From a checkpoint of a small transformer trained on Wikipedia: hashed n-gram embeddings, 12507 steps.
Each number is 128 + 24 x the weight over its row's rms, rounded and kept within 0 to 255. Layers, rows and columns count from 0. Numbers have three digits each. The size before them is the row's rms in percent of the matrix's.

# layer 7 MLP down (transposed), 1216x448, rms 0.296, rows 341-477, columns 32-63
103:122141144147120126155124109114125125091110127107133141112112097138069167166104112155105139113130
098:136104111119127093100157169091155111125103143140142146114136184131127108082160097153161084124107
098:127134128123118110142140137127099149081134145134126099128116158143109110117156092158133143128127
097:127139088126134124110145174180093117124186135165109087154152103110174096154123150106115110111115
097:088119124152111111139140087102116079136143126099132111116191155116132097150181092137107147132119
104:148140114147093125111120090134165112141124094158140103114088150125142116154139106119139060136082
100:114122137133093140109164168109164142165133163130088138166119099181132117142139144133075110116139
101:093130086099134132193167124125129160126081131142114169141153152126110142126112157103070131065163
098:148131144192143141104109052120139127125146125095125064159123103108141147146097098114169166170171
098:107149130127158156137109173162099118102134137134127107112084137151148143159156149148093160112157
095:133097126123141132105147187162104152135133157129152140148170110108125147136147133172126143105128
103:120166113099147143124147119109139138140091091031158131116163112124126118133141149110114103102109
105:163132128109138117094185171147117107183171120103139106086151129157132158119173141138156131151128
099:140133157153127087133148167086144110161140156119143133121185128103184121159125128160117146108101
097:108126093086126095090126153159156166193147155098104099139162172132139154122125133158122155136128
098:142104147093144140097110145109106111094144134110156152105124131106099163111102160152122128182136
096:100087134094175149102159150129153115096104122152098100135108106142135137121173132147171118127128
101:106120108095081148143132094091131143169122140147135134099132115089142150139139135098134114129143
101:111135093133117139147136178134105145097121162090131153081150136160153083113129097091144112162138
096:167107104141157107098146150137137101145105120150151146122092137176107144108149112119150206135178
097:163122133149118121105148190158122116102186140120152154138102142100114114132162115124168150168082
099:163112137095209126122083130128131153146137133120150168086160145132121132149094131166106142135128
100:106100123114106163126128181085142126115155109102113113129133157118131126123193146108116104126131
100:178128131088120130125124110122141188166113158113140114118135157132126123113131139154120142130158
100:154135123098129155126140107131101115103160098119116110124165147115129113141136123103153077139090
105:145106132117137127155106151106131127084167098149145099124102110152125159110134134136147160125141
101:153108161128104111134160123118102155131162143119150146108117162154114126179141114138172133134163
102:133087077129138108108125154114104127161123112153114107123113167178120120195114130132139095125184
099:119128154128134117141160123112117113129082129134152124154147134146123077102124116141132143162105
100:173173111134128090142160090110136095123120140132150144117128121139141130165133156124147148149132
103:108130108163159130121149143167134163135123157137119127147138103117200140108113114128120121153124
094:195136111151101113100103116141122100130129140135099128090139115148150106156115129128128119063124
104:139117143132128097144166170150105145149143111131177133096148099132143150110110127147150134135119
102:117130149096127130097124145133160140132119125114103152133130062109138126118167149077146121097136
096:066125096140155104116144149136141141172129137124142149112152154156126162142149131132090126188120
097:151108133107123130114122147104159100113141121170099124123127122142133161107126108150107135111108
103:139089174131140124154117094146152123153117138096181191087136146137138126100124135141097122118116
100:129185126110134101128124135153110119123103166129129128137118124129117090122124136083128101123163
100:125071146112104159118121130149110118141141150178180121084101095175120110140163154125151118079138
101:101104143153139119140119154113141164103137122120087121117145145144127130150177135112124140124147
096:183110087116119148103113109123100131148128142077162187146122135151111134128117125136164113152185
095:156143112111082157151104145190135158148091148117147142112121111110108126100131107100150160119111
099:097121145072123112115146179163133133125150092160148102137074142131115111127117148124105116138144
103:086156162111142153138108124149156124089148120174154103059168149104143130144157121137089138104110
102:133145156122126114174095096090094140149091074122158141100115151175086090111119122142128130148107
093:102115180108112147128127151106129124098128154108108132161154139167116145154174175113129103105082
101:127101139119102091122156100177122103156135111139141124092090116112151136106167128117128148084158
097:128187149097135115126190128175154110138135082134143119136114134128154107142144130110145119113155
107:142102140089110147127128106118117111126142125121108102156133120166112117128121103117135097143146
106:142136131115135143135126123136133123116149123102142137110105120136177098147098062095136135119127
097:118176084135097160123150126115116145126142111143175169121143112128211162084151161119155106148136
099:098155141153159137103117141131112132087177145178116139151097154109105151118131138117175184166125
104:162135143108148158132092166126128127120129126133101150115136163109153143143115140082145152134154
102:169144104119120146172148153131122113136092112094147132131154142131082139096171097129145098149111
105:183195124091117115112095125067122143111135105149100139145130076144108146151118111110099144114098
096:146118166134126108102090126169135146141137188099046093146144141116110145180108140149102138127137
096:097112093179145110136152128157102094117131130131145112085205099090163110105141139113155189125170
105:133133145072149119130129125115126125102134102159141130089140093122125147106109118127161148132141
099:157147141102101101156128168139120085105151108158106127159150118116116133096111122124160125101165
100:107136118121110123146181088141135154133113138158123136119113132158111125143131150102134136140144
102:138090094159067139168113138115121156143129115147144187156124126119155107148182097125147120162123
103:120141139152130110115147128135115116127125168164152154139141141106166128132131126150120088155125
095:130106144143172143131136131149143104118174094101136122164174129179096073109121132140088140121096
102:146111108113127139116084124141124083121147128109115121098113122164123104131139137119115098165122
101:150157164120169121158158117120168108123137155082091151139120111112168112152127129107109153170078
103:110131100130125101108118095125105123130116125133105199168091140093156109126116143159099107118100
100:113104113101138144131136106110166124153129127133099106164127087136125125124159126158089146097131
104:162149141139121125126101123097123125127145151117100121116102118158141124145107146115141103094161
098:123156132114132120127144136159119146132159102146109116129132137143108144135165149143129161156124
102:173148132130119149126116119143167131128152152159143136097128151148078099127162104089066090092123
099:161102099151134175186167117125141135114122113139125126159177149126117131192149111110127139072138
099:114131063104134150135151087099152122135120117105148131168092130158149122178147117129122138118127
100:097124169101168162137171166108123141114112124129132149170115130156092111123133059104124124156117
079:097155133115129150134099129153127183115154124171172167120142112129105158106142178103175129168098
109:138151165102110134109128085127138148112153142140126115113138112104108115151093132157141100133125
100:169117138123120118107123135115126121119104127116122124113095084122125106159094148107137133117110
092:138125120140118128117157094148110141134132143089109171097113107175142152088118170127133145151109
102:133110117113121128113107175127146133099145150127113130080126136122114140161129115112098102121172
097:165138111095087156187122171127135156153087116153090120161122133146115119135137110154126126124126
095:102117122117099087129106112107147135110124149099102111110131132093088124142089130144121109181158
098:122096110126140087113124091145145130149176136111096145130110092128105127116135156127111129132123
098:133186156143102140095149114140100141129141146115118103153167137132124133116133167117165103117109
099:147123137170148148123115139106156096112161122131142109086145156167156138155167104116084103139132
106:123135118144166119095103129088080106133134144092135140153140084104151105123153151169102119140114
104:133160112164125138101192112192141148098121124146133129157114096121138124126182122161130174143113
096:160163128089108105140120121157121109141145074149123119123138105153081134122139137158121150168128
099:117109119086174165117143119191100143084168110139161150146108119112124077138135098123101082128099
101:138118107117146153107105160153123130162120127130124111119090095114140150114107125096155080090149
104:130153128149109101120147143118095165107154172099125155115095129140113126099098113156137139143124
097:154124105123136128104112148129111119119120091084084188129119083177123110145097132103153150159159
101:063116143132166093148174090097114103128159151098134149135147129147133130131130136110115120125105
102:126140139136155094126058102117119132112127137147127134136100133124088115187150129132136157148112
098:122112157112109197173128156071121155135111151122142129097119135161158147126125162136135111152147
107:101128138135127144157099134125126100117140127144109115111145137152124143135111136162124099107130
098:139137184112154144124148108124151131121132134112122116128131116136128159110107117171184113141160
100:148116080110174124095122138139135146147129155133073132107138162138111128165103144143127127104111
096:166145180071147123157157146127169151124134061121104112087139105122099160098134102103131094091141
086:134131152087109106151128138114133130120107144144125134115160128160117128099155131145138158088126
110:093142137148149134171137100101143139153139102132113088116152156154131161154126185126119119111185
100:077155145140088123122143153167126127146137171136107125129105202121131152108130131173143101143114
095:160154131136155140143157139144139164126151163156110114124126081114163138136141145149112106137107
101:156153171146128127146130124085152106151165127131124103129133110117080138096146116136121182111141
098:113154134109125143125172152122124127127176106168131081149124128149115104118140162148118121127133
100:102169144121129150132130150140126107147160118133162101140129110120138146134133114105116138167094
100:138134123100116131143115132166102189173101111154124087151162121141124112137155139184154077168123
103:127122105157070113139111110136147114096131135144097102116161146141145171122135133165092147162085
098:157158078165123140203150102097113138128145149164134097131135099096116107143113143150128122111124
098:164132085172130148193105091127108147111140150120128139083138130132100094142196155180089161136129
102:138116146121118089136100094126142137135128147117121132130104108116131103137138119137140134153132
104:113126166067148166167127108151091131135118178110072110135157112114086146156113143112137165174128
100:118127138150093144127131123137154136126141134128165129156145098164112154139127126120130149077082
096:138119119152100098112127082063100113119138078128117121118117086122102150125115146109138112156121
101:101127086129133140110160108082192124121132104157126159127106176121138104134096103091130079164149
104:086133108136132144095091144138140115141086152132159134146129118136158156119115136100116092121143
107:124157142116132161074139081117144159155103157170173126141103107164115144110144149139141130155080
101:083148131083094129102139106158137116131130150124099103097132164142129127128102080144132083092149
097:135163103120150136098131174171119155128055125163117141127133135141088168108114148139105140118134
103:069138113112101176142100142072161112150145119153106140117103117140121097102132186101091136117122
101:074116106100124133114129119158110112135091121172116112154140160122145141135116125144095134087083
097:112104122155122082126167079142126137148146146138086122114086124166130126125127103149152138136085
104:122127146145084105119127136144078146137126132121080135126150110129090119102140104140150135087166
098:147118140130118124141114132092103111143114117117148136164107168108132134112138146121128126142149
098:088087103081156155155120138149097151131131138071170103135156167114152155095153140148154080138114
101:185127156106112144104131168098168144121123121116169168180105090141102087093141140160130137137121
099:114109135188134105153149169111136140117122137115103109147124135161108115165126138139109103084090
095:124114152089170107120169068118156146160150090144100110154126075152098147119121152159128129151162
103:141114070162123125114160131131111115138133140150120130177169131137084121089150136095086154122112
097:109132148147140121123103119119139126106145128142142120162125106110153110176102166135145145113107
107:165129141116122125108116157135100169128159122135105186130094098139117079118114133134084132112128
100:130158119113146126138109112123104175134121106121138125083136140158105098146146139127113160135155
100:138130077068119135086102153082127150170113150121126132081147139160111161139079096129104131128084
100:123078131147167074111141126195106116121116121148107139113128150154120141172118168105085124144134
094:114158109118119140118114129126117132148121156115137147142143147160165135147140123163161132122134
099:154101135105132092146124093150109179119133177142131097119143087083105146129101128183149156139138
099:150138116156137136130135159115096154123120174119162112135162097121159137082088139116114080153124
107:135148116115172167083111155126146134123137140140093131138149123160114143111173152108143095130135
105:116172114147165143107136092115158103120137116164132164076130093091135111130137150124098112146116
# layer 7 MLP gate, 1216x448, rms 0.255, rows 342-478, columns 32-63
097:148106106139129112155123144116146092112106119113120083166169152144088163134136130110145128131119
098:150147134122119151146142101137136117134111115115111120170132109090162101171128136136086118186110
100:124142135131145127124115126076111119115146157121166116113145090113134168154103132115137089124107
098:155132116153128154114115131181153094142136173062129119085105098183115138108142175133142122132120
117:116143146151163094123112185102133095083099129104128173180133128114132070111126150149140129116147
094:126116070148166103058142113139126141130162122127149104102104141100135137120133147102134101130142
100:135167136072170114124135159077136095108113114133126156109095121118129108110159162101130130168165
098:123129166133143125147127127078150133129120116144123106136157112131141155097136141097140095116142
098:115095112086174111114105158137139116121126127134146125121107138146156113118126114129088151126156
099:141177139148123145126121069163108121131142100157089115151125134112100095102084160138115138135135
104:115189120112088131061121130131122138153084088118168117125112107128113156144125162154134123150130
109:129093121121140124122167123135144133179156115115149113085160143136120126150163126140120146164121
097:121108096160095155112117122129081099124114151148101145140141152138072162141132160130133112115132
088:198109147131115113124173117123140140117161130155168108162117138075097137145104093157094114131124
100:140142118096123136143106108099125059155102125146148102108120129094137135134081146133129145117101
094:127102103101144142094093144123122169114146063117145125133109124109127108104145157127136080136109
096:097155166119093122096143092162133138113132119123105140139095148123156114130140118110157125126138
104:100116069137139113156145110159144093129080106136136137191096159136117157135138116132092107129157
095:094112123097167136109151132110122130151139100131128137136176129140084104142114131069124125114156
097:156125124185132122089152131134071124096143143093139106129195123107078082132105135116132129083137
101:129133113121107117142152149132144142167116103146121186104134117101166125121113122131120143125111
104:107142124114092089157160126107135160135124144124138124150157122115152152125125127177148176164107
105:142160165165115158140147116111128107099136155089128116096144103087153136101145135127125093119121
098:113187091151170124106144166146122142117090150129089063129106088130088100098113152114141101119128
104:124105132161093136120175100102099171125131139133124181167116133141152124137129122120096108128085
106:119130137086102116099125113108104134146142123124090144090096160098117094124172122123141090134125
108:078120092128129110113172129148098151177108117137100090091106128152124098151127119107143099131116
103:088120098160108157146146125119134121155092157110109123098166141132130134081128102117114115151095
095:144121181108134124118136116129062152139131137139096120125154129100156110180098154132121109133150
106:140131156123133166149104157136153117116135128125107144123127152089082098114134126145139127075188
096:158122145114122145154130104137134109122082128105156140134117115132128161148141140108127145146124
111:156093150118144128101118168125125134126161091149170117084146083117141104085098120132111130195085
102:105100172108132156129134095079176108130114132151131109124142099179142120113125101085086080140080
095:144107133154132200149114140115110179130152161096128120110132161125107101091118148178091202086083
094:103136138104123134170106126102167124120155126105115136124125119130152114162123130105131150143163
096:160111158163123123144131163085159117157127151114107079093119096118142129163131164118082102138110
095:102082128143135136107122125129145119100133095099122122127123110148168138100144121179164114110132
098:128136098118136103178185157109134104157131161105104123155163126124123123105113082129123158136141
101:110146126144131118120134127152115130126149141116138135131117097166125139126135182126165126155145
098:154125111115136124125110135150104118115149158176123160152092156113160094136118140162136154152122
095:138118164111175096145139086090117124094144124118120111114096132144106124118122150137106110135106
097:127101132101113142117120159142111112107115126133181099170090133155086072147113133124107121136172
106:126140138167111148117112204133116096106111103175133141203126085136144116145075112120134104127139
105:142135126145146126129115100148137161167076098103122107092114153152118120134132114150154121101128
089:083127097084144140117121182119110102183141132147133148142125096094140096142133141127129103121151
106:090132155132135103135151077108112160155137073121091149140121127168133099164161119104170133133138
099:103097169124138120121106123132139127109165079130150131124166118121103094134143118161071136121108
126:141095124097139098133139103152149093146129137109129096126161141120121106112086133155144123127137
100:157107117151110144117079120111146145125112112085141124155150146170190142096132100146152163118104
102:138171142104139130128131133096127145137143172099178139107136121120146101175133108167145104144166
096:126140179158118182107120122155125091105162126138150118142145131154106155138091105160097146131131
098:092087107135142105124122099132134120115139179109146120103123114167123136135114124149095108129125
100:136119080110134127163164160150149135124084119119066154126144151080137112136123181120113100154124
103:135123125188126108131121164139142114190128157134102148125163163157133138114150109170144155108109
096:121109130121145105127108137120147078096056147116100081116123097130148123117145106125128126142122
092:114170176123121099159090094133121111124117128143106133123091164106112127144111128130086036155101
106:166122139138082142123111108117169082136138111142129091120154123113128149108105137126122092142091
104:099137156132138069120137151099135099118125137107151136106115156121163097117122141105170131099147
098:122083135130133106141096096136123116117088165116094129137139134161127130134134158135125122135131
105:134033123185092113144149127156132127128120144110120135097115171121135152164121147145131158132186
096:114090101127119143130144124132132152134127138100147152133128122116122128105125125142095136148107
096:128110118120122073166122150106138096143116122142157180121100102134157157138117136137122111131106
104:112102171120108148122124104139099114096093121169112127151083128109162148110105129094155151136077
106:126107117154150112152143107137118140125144109136110122129139115161110138170128123140130129129117
105:130124155120117119112148193143101106144145129122142133116145114126116145127147114113161130136146
107:111178096092200101133138112109144136142124127133096109130086105101078151140172139133112115134144
106:138089135123114091106166154115128069115118162125141117139133139134122147107118117149108158130121
101:103088162130087121157115112132100135112086121103130116145109123107129157071102089167103127093151
098:085187109098125140134106112110105139130142098138100160112103105142139168186087113161105142138123
105:145144166100159127097092137121109118092143111130136126105088143092133137130113148139154125143113
101:098079154138162150140110167124121098164103153114113176129144143107133132105120149121149146133122
099:139080115144124115118138137148160153073103150160145158161161087159092139155100088112100155169113
071:111129141124115163148138164152133102156104132143104106164138156092137132113098101160160116094153
104:128134150133106141106101110159110144054110174185167113085153157110130138134094156098118126092174
103:163139130142115130120115090120132133111146116159133121118113130143134171071123118149125102132116
089:149166125093114149113108105131115115115137092093145141133110125187128116119128150125120116145118
106:133166152148089111150130103121121097122133111123109114125114139134125091109171146161185149154181
092:155103174133097122139082139146128129124149145122118135179155084117149153132143137144108122092094
096:180143136124119179153113144099129144120106141130119149117111101112165170124150155088115131137093
095:143159153118105141129131142110151117116122115148114164151132089101117111103117127097144139117134
088:171127085163121119147126138111145075135145119135115175125096114139157134112141114093123161158091
098:121143159127158127160126156129115156133119119132120088059139097127147129146110109147134099137170
101:119084149140099162128168097129105125095124155146101110131108145103208117148142081159108137085156
108:113133109082153098148088137097110116131150111114144125122144154172110133135103101120137129093148
093:103094097138099105150139142177147096122155108134136109153172149141138150092145133121124146162105
101:130079115133136108123092142131148169089117143151104126140100128138086097137108151124104138138139
102:135112126123096144135124115131135099129146089126106112148124127129102147083133138129144085146102
109:098147103173109113129201160097127112170128156119147147155145101107130158125100123163149128112148
103:128145100162120157163131156110123117162127080179130116144132145129128070107122112106103097077098
101:091117174107117115114134141094087117140142158138125126095137168142197127118162124109140124111098
101:112110147118149136117096115086143150104145112119119136118141130124119107153152152129132108165070
099:151113150120109119121121129122130148144112120163154136117123127123174084107119138140144168129093
100:156151144103136098117125149136148160157115142151103137115136122099151126153148133136130143114121
097:146117157132112081173169119119108135156105128139118134111148121106123133119128122154109104127151
097:135088151124153128137156174125099143107119124114144120154156104130119156088158153142150172143113
092:167101122164126098134108151087121110096104150123150143132163136120080105117128113147158178144146
083:089097083125101140143101119160109160091154153115122081104141058149175127158148182135148141127138
106:137129155142105156151105117134122133159160094125136131089145119151071142128109141127150138162164
097:140140134109107093110127104129177101127152176161132110130132154154121113142137157114135128133154
093:136122113132105126142155097128098136091126135119131142134127159112109131147105136124097103133117
104:102125159145133121121109181137126098100123112119127117078154157128110161159133142115108150113109
102:081134153107146136117090131113163140136133133115122128079130174137109094154137138100091106175149
102:108119146168134114141116097153104171086193104107140124107166166127110090166111142088148170137129
104:105124139141146156167157148128170135129129132173113138111068063167085133152138105118126136158179
097:146134091089178150174124155141132142192083126117134108163123124170147113170159116133169109143153
094:112152164161138140122125131144150129118129110146107151139119119158121109106126128139114181130116
103:096190105117136106147121164151081138162148100142132123135136154145141126136121119146120160140141
102:127151119123154166135129139124143123132137156142127117145136130113109130168138084124097140090141
105:133135127136117131126106102133100131117117109123114122127173166104112096129139159143147106147153
098:125103140102138140115109123177101127121124070103135115128146119111167149111112145147157136152118
094:116134145101183160091116126138090159116116159111133123102157167139158121181098140109124143113103
103:145068091161141148149129138127067124147148142174140118078181144109110101124137128181128129139106
102:143127151138114104176103114149123079140131109103093146128150126109119172120108080185142153160134
111:104128084096130136124118149099140102158143137160151111168129093121123151126147148129110128114071
107:130099157122107101113171127086110148190122125115126149110099161114172102142110106164141128116109
102:115102091114115089141135140118115150182136135076146119121089140126134146153127145118130135145139
109:095124133125143144128136094155152119116096094121127116113110134099086110133129121088130147137138
100:088142126160113144118135127113139141099115102127144121121144129073072108119127102131145154136107
093:115134115116067092094136148103125129131136138128174121144141107107163101161134117107134070157134
103:116108123110114101114095119161088110153128132151091158134109154146123088159124122126126146078127
100:123125119112135122110138123130163124133093127157134105145126152106099141123122126145136131122145
095:184114105104140158123117129075108077133128129127157170145204127112103112131132161142124125114170
101:076152083137114149112115118186131124112129084103109100121142155129156139173129113107127133104118
095:133174156146118116149134124083165159100091135107103140152082129110082155097156104149204114098102
092:113146134142117082136135111177127134156161117155118192145164106115092139147181176098131100121151
101:143109159110137122121163103160137140149106146116111190128117146074169116187106119105134149139142
096:116157099154156137110135117086151121091124132108088111164125101098143115128146113102126120108071
105:091146110116114137130106111119165130142171106148114094159126090132120143117148177169168124193116
096:102134090107119159099157103083103135078087099107143135117146128143155122143153104145103145149165
104:084179095163111140127101097115157143129175142098115076095114119143164110132131150125185147134156
103:153132128129132126113135153144134054100114122097135132155134153120133112145131156127102111156103
102:121110127149144081106091106139114135139121081140125137110129119147092127125112137149098137106119
097:090111118119144156130135128102112146105128143177106122157114129085102137139147121121150123182154
101:164093115142143115138136155161124128143131124089115115138120151165180130131101147173173129152138
100:140132136126126149156167136152157142163131117150125132144119146156123165117144135120166086153117
103:145156112134125093134125130105147142115104122110137140135150101112171137134139128141133108170115
100:156150130129147118112130084147143148105121120131116162143096133130134156117122109096132143104111
# layer 7 MLP up, 1216x448, rms 0.254, rows 342-478, columns 32-63
095:123123157131142134145123104108125118118156160131083104155124135108106085145135126108127166129105
102:119133136143184144106150099180156138134131139124130115086144137143144133080093145158123150096113
094:131129127104143133178103137092118137126116128129137147162137112123110127135126076134147123130088
100:141131120121142141157111149141126119120154120151109106133125155124140119105124104109151137179150
113:102123176106148112136142136101117110091131139080140164118161137136096111105114117088119174094129
106:138132126125123087112064114141115150111082118114175160118144119091088165131096156140130132132099
101:124115124119131104144107154143130132118145111126070119129079117084116121137131146091144156126109
097:105145095174111125073140110137164151127152108155127122105095143091131160168132113129124139144138
098:112128127078087164179162167138082136112121115121121134116114158119152118121106141128116125105110
099:141141102157147069120148130185178140147178114117152169133109139098165165128103152163144149158132
097:134122108091131131119121088118127130141122120104130086137081081131117184142083160120154101100130
104:193122145187131160111045114086155133150137165113120109158129101109151156103122076164167099130123
095:092120150108133156084142129135114135112177133140118089122117087139124145087129144122110195153151
104:118138179119095116145147121134144105116102094101172118156121109122091102117087130132138151097159
105:146116118133133121133121085152115101111173133106140141136163113172160176112080130157146110138160
099:119146130131109117139098083131153145137112111143113163115156144129138142160096123065098120123147
099:138097128135083139160078137150101116079121151147190128111159121118150157117118123141116126119159
103:153117140101140109123123144125141151118127128109166157149088120139116145095101118167146129153120
096:125123126113097141146140143152125153133150149125086174135115179131164097141105089181122143143136
104:103155130135135159103154149120107134136100140149092111165133146133110137164138160129071117141128
099:107184137143114091157143148123130141123157103133119129122143143146136135128164111106101135139107
101:127108144142100120127084064127184126118117162105125107158101141119131121159169140119190151132130
101:109117076124129157088153114106153122144143171114135104128118078139134130121098168130133127100134
101:111086135115136090147127110157092087132143149157151130136106156147183104111161112163123134121171
110:102130102113181123127097148123149096097181140140148119144128136155130150086129124131143144143184
103:125165171100101140138124114119086191149145141130080100164077127104188081118114074140181076139153
102:076168146093148168133124117137102141098097129110157139085075143111155139144139107142138125109152
103:118156106135200107147162151080112121167138150115150106140154145147108088125153133161096139118119
100:093127147114107137117133125149112100126156145131147092113118146131116090078135104099079128131132
105:151125115152142087161115126140154119114143094167110119114106128093129091151112111128068146127117
096:117136104135130143100134105100102125093119158099101126176133152119172136132156063158158107107156
096:168112115125119103140149135129141134107097140099137164136103133126182109127105138130134159158099
102:142146136110140126103130119121117114124147108125137120095175106110148127122163111096154079117123
098:090107140157146125156160141153114119113129117136114107113110179116098142113147124106138174118124
097:117112121129141132120169098074117136102115151095081124066094132111111119153096122126089112140115
100:097131109120101137104100176090102144110138106164092100147123084118142119140119083097143125155127
091:101114104135151113107125122107105152141120081139149107156128114126132123097125132187126099142095
101:053126095144108100054141110118103131112108104156166164148127067149145130111128149090140092150140
097:137123133098125133114111128146210107103102121127131131094167139118142152091134124113141153126093
095:103110096131108094107165119153133180084170080174156139138170132128145111122128148078161122142125
092:179120136117130152171142156154129107097108139151105094149096185123137074131149150135125134122106
091:148165107163128108150155094125137130146131099144092145078130155113136178146146142143142146112108
104:111123136132139160128086136146119133145122094153140145160093102131104077193130106107187154119133
099:117153122096107123096139117154123136130151116109097108133157157159126131129114111118167161121130
089:138123135140121113128145149139116150150148138132110142112124146092109175139102106105152169180141
100:171157161132117142145088090149126182116103134117097116120115140135153119163173148154074160159111
098:090101126105119135112141186160149127141150098105101147115183130129136121170122143171062103100116
121:093171141164153124138114144156174162117143148098161133095102125092133134135137176148144138135114
108:127130089138143124130117113141128117103109118109131174118126104112187084146155121156109166107122
099:102159117171104125156181112129123159112099098131156136115124117114145143142132147111146127150085
096:129125122129154147145133122144141169140124126108151122119107129131116131106159170133120133094160
102:159124130101143092128108115158172105165115101126099156126123175123176093127073150148106099140142
097:159183129144127136176141170144121109122101107097106146081194121157138102170140099129131141137114
106:104126130139154112102133093165154101161171132148110121157109115124143142123170109107147121138113
099:145070157147137153142107123149108115119139115122119134125119156152161107096146151153131111145141
093:127102107106127149133141129116193090081111102143163135102159109121147156132174161143155147104140
104:137121123155133132124115130125106150110133098113088136159122152156121114170094149111138126138166
099:140082152126118107108147142125095106142157132166115118164152114132136116133102169095110124088159
097:118133133087112124128145128130124132134119127130116094146104105129133128140134076130129132136166
104:143127112121166046102119144108134113105104144134131129095131121100113142096125129135125123112141
100:157180161146141118149133133163105063143165112130133119130142160106146127126138083159154101116139
097:141129148165103101105151115174093145150168130085094140150143129158117103136126087109130140134165
099:149140129152116117140125134137145196131096163104108139105154124182142114153150153130131145189150
102:100128134135128128123106103125124154131103137142144103084120161157113125115089126135110111149127
103:151141156097178128130100146128112141148184148118144102092163113185102125131109120042146125143094
099:103127150080106118154130138124144123129113123122178112113131176121139142170134107126178156137096
098:098100119162125131148133127106091134179076143138105128154170145130117073182137132124130112120109
098:121103125112120106150123119125103111096129138124109112101141114059183129169102148133142109107152
101:106152118131107097159119102136093132131145091142094121129116161160132156175099100131179175079101
094:113151115118169115113106123095137122139159141151103106092133136131155088132119195142146101139165
107:168117140106116111126119127182107092114135124136157110153130146170122084156171152096156150155122
101:105109131152133147116134156148144113104117102152152146157122120167124135102136116161133090137139
074:132081108140155135120115143108153171131125128091148102135109124091119114153134139157107123136118
099:125122095137158121132146159078153088139104092130139142127140144188156163112164147092096146122090
097:146171136116145121132109136174121163103146112141091145187091150120117121136131108127119146093123
091:166153068134092124143166082157091090117120056095101128153123168174126152113094115108121126164114
103:151117107184081073148123147120085154095129173097110112150137135112143171095131135113105108111114
088:096150112112143163131122136120158184121139082104119161117117155100107125148123134145138113156146
087:100117118128134086125131125158137102114139121123145161136121128127136123131121107134096122100146
100:120116122114135075174170157144124159127133117127090133094095123167121160102132154176110083172150
089:133113129159124136111099098118158079112097140138075129136145108110139105100087081074143195125115
100:125138151071105136129116115062125147172147167141141104114155165164098129153121120133152079123154
110:112128143128143099101116093147102094155148144139155137151122109107174094138141149134126128150101
096:142150099154143125112151121148073159133169133125154098128130149086096091112129123133095181113121
097:099078113161129131135126162093146100122112160162106132129132168091157129105098122151146144114111
099:145119109155119163120162184085160112114136151097132131133147168139140104103153118084153094156127
098:155122136129138119109161151127134161087106131148143096096086116151112107109119078099173141107137
098:116121112091149133113111120088180150139130088123146141109103131114134084092113118126145119092165
103:160158130094108110089120143115119130103167098126125134144151092134135118094138089111111112119151
098:122101129113138136152164099105122100145154124108141102156084121138136086101112115154111144152074
100:102142158104127124128144097111122136169100115119107135084146112134090124123131124110139114089109
099:163122134155151161142111170128102182102098133163117111127141147124165137138112128139127163119096
103:139139135122103140111201106152167117125122100099103172113135115081102114147151119121112179164127
098:115146099112110144147103122129147149138147131110137184149142137142167150086150137135106076152142
097:125128150120164116097147125126135184107138121106135105131117119159115091140101109132123135102142
090:099104139111124163121186104127106131146109154124149129090130116156145089135122141122075146152142
083:142130100155128104099112131148124109158110157118152126146150125116117157132097119092113088111133
113:142153115103113143098093160172144122098105179105149085153138129104141141115087110147145123134125
102:141131131114171143133118143128104137105137139174143112164127086102136132153152132139123159111161
098:100112103137091165113102114145135137103173125108168124136089132109128093087146103116161145140099
102:122100102123126148153144163152131120127100152087112150093129138128138142124125107116111097127129
095:141108128113105133174122129100116113118124095122145108140124132128111131073123149087120112094146
103:145145119156141093132119147187160166135123129120154146117131134113135114128168097095147136145161
096:174083129192123123140147140106160122109117097107114114134144105121119091159118105117095117149134
100:121142106117130199096150114113118126134129172103124127121146092162148108139162135105146123109162
105:122156108131145155141163121126106128172100128095165085148130121107136163128113092158132147107116
104:127104144119137128161132136142124111147125113155126065147141122152170136123153108130130153143152
097:142139086099133094135138121148119130101129120148162186156134139100135132128137080123106102105131
099:092119141183125163073154090112139096142116144106147120138085167171116148134167108105129113079132
100:132145103125151119085114134146108118152108139164137076128118146162116155115111147135147122173105
095:152129121144148119167141130131125114122110100169110126158126090124087133144111148134126116126112
098:101121117147124101148092123133109192147127143126123157161124081113148133161138119144117141114101
106:153104167104131125145121105100120118149143148130099139125091123107139108176126125132103175121089
106:096111109094114158123123098083146162144119153114175130106116098103101139141137140135129136166109
098:095101073110128128143120150171160140149097155118105126112140093173123132118128137124160122128192
096:156155118109105079082142131129146089071107094147145148128132144161128141106128077124118166144118
104:144125145114161141154140143140121151135148178158155167143071126102068141174108139130149123136104
102:149099170141124153140112117095089107125084113141073105088163123182150106125116123127100115144122
095:105128122142095107098125132110155122156140145115134132078101169136117092148119075121113112160100
110:097174120124083137093107098117129121129151131140113162137150124146145164125144123136150124148142
099:137202146125140122163123143123153136104134102139121071146145148126120101112131128113119161129115
096:118093110127081122120121164115064126114133153121111156121174111105135163124136139144105114094135
097:100157153146170128166147162128159121122104150083157111090170090049108103095113107149120126142176
096:122141144128130125093148134180100127097129111149143086133082129148171145158067129145124150098095
095:144104112178149143114137111113174095074105126119131070127167160181149152132142115152132098189161
106:168106086147133120085116169138125129126116125113118116096168133101103126142132094129161147099145
102:137149161127136130123173153133139143125146169119120121118137141145116129128132132100114141127123
112:158146121158109120107139116100129127145133094159137143145124132168104117126088142084079181083126
097:138167107130093172176092142106061149119163111137136136148139128142113107120157098139114150112162
098:052174141162109131116094094078101153100123153102143095102097149117150160148151100106126121121164
102:152067124118134121135107143129125139151117134088107150115119109135131139155128128133150092135108
104:127162151132146184158132140110141131122131135141169112136137180119130091159118147174092162112115
104:120075144120129172097139095150113115176120136126134138125163149097127158060149118091116136157132
104:158088098135115175126214069102117124120144098142130096128111147127135172125094167145144144106147
108:153138148120171152125122139158164146124165116110142130117163158125108137124163138117160085142143
102:155121126141102115110118158130125145122081123136168166121096137098164163101160114138134109136066
099:090143128111165123118074113097154149103153130129150113119178129119124116120137143128124123122110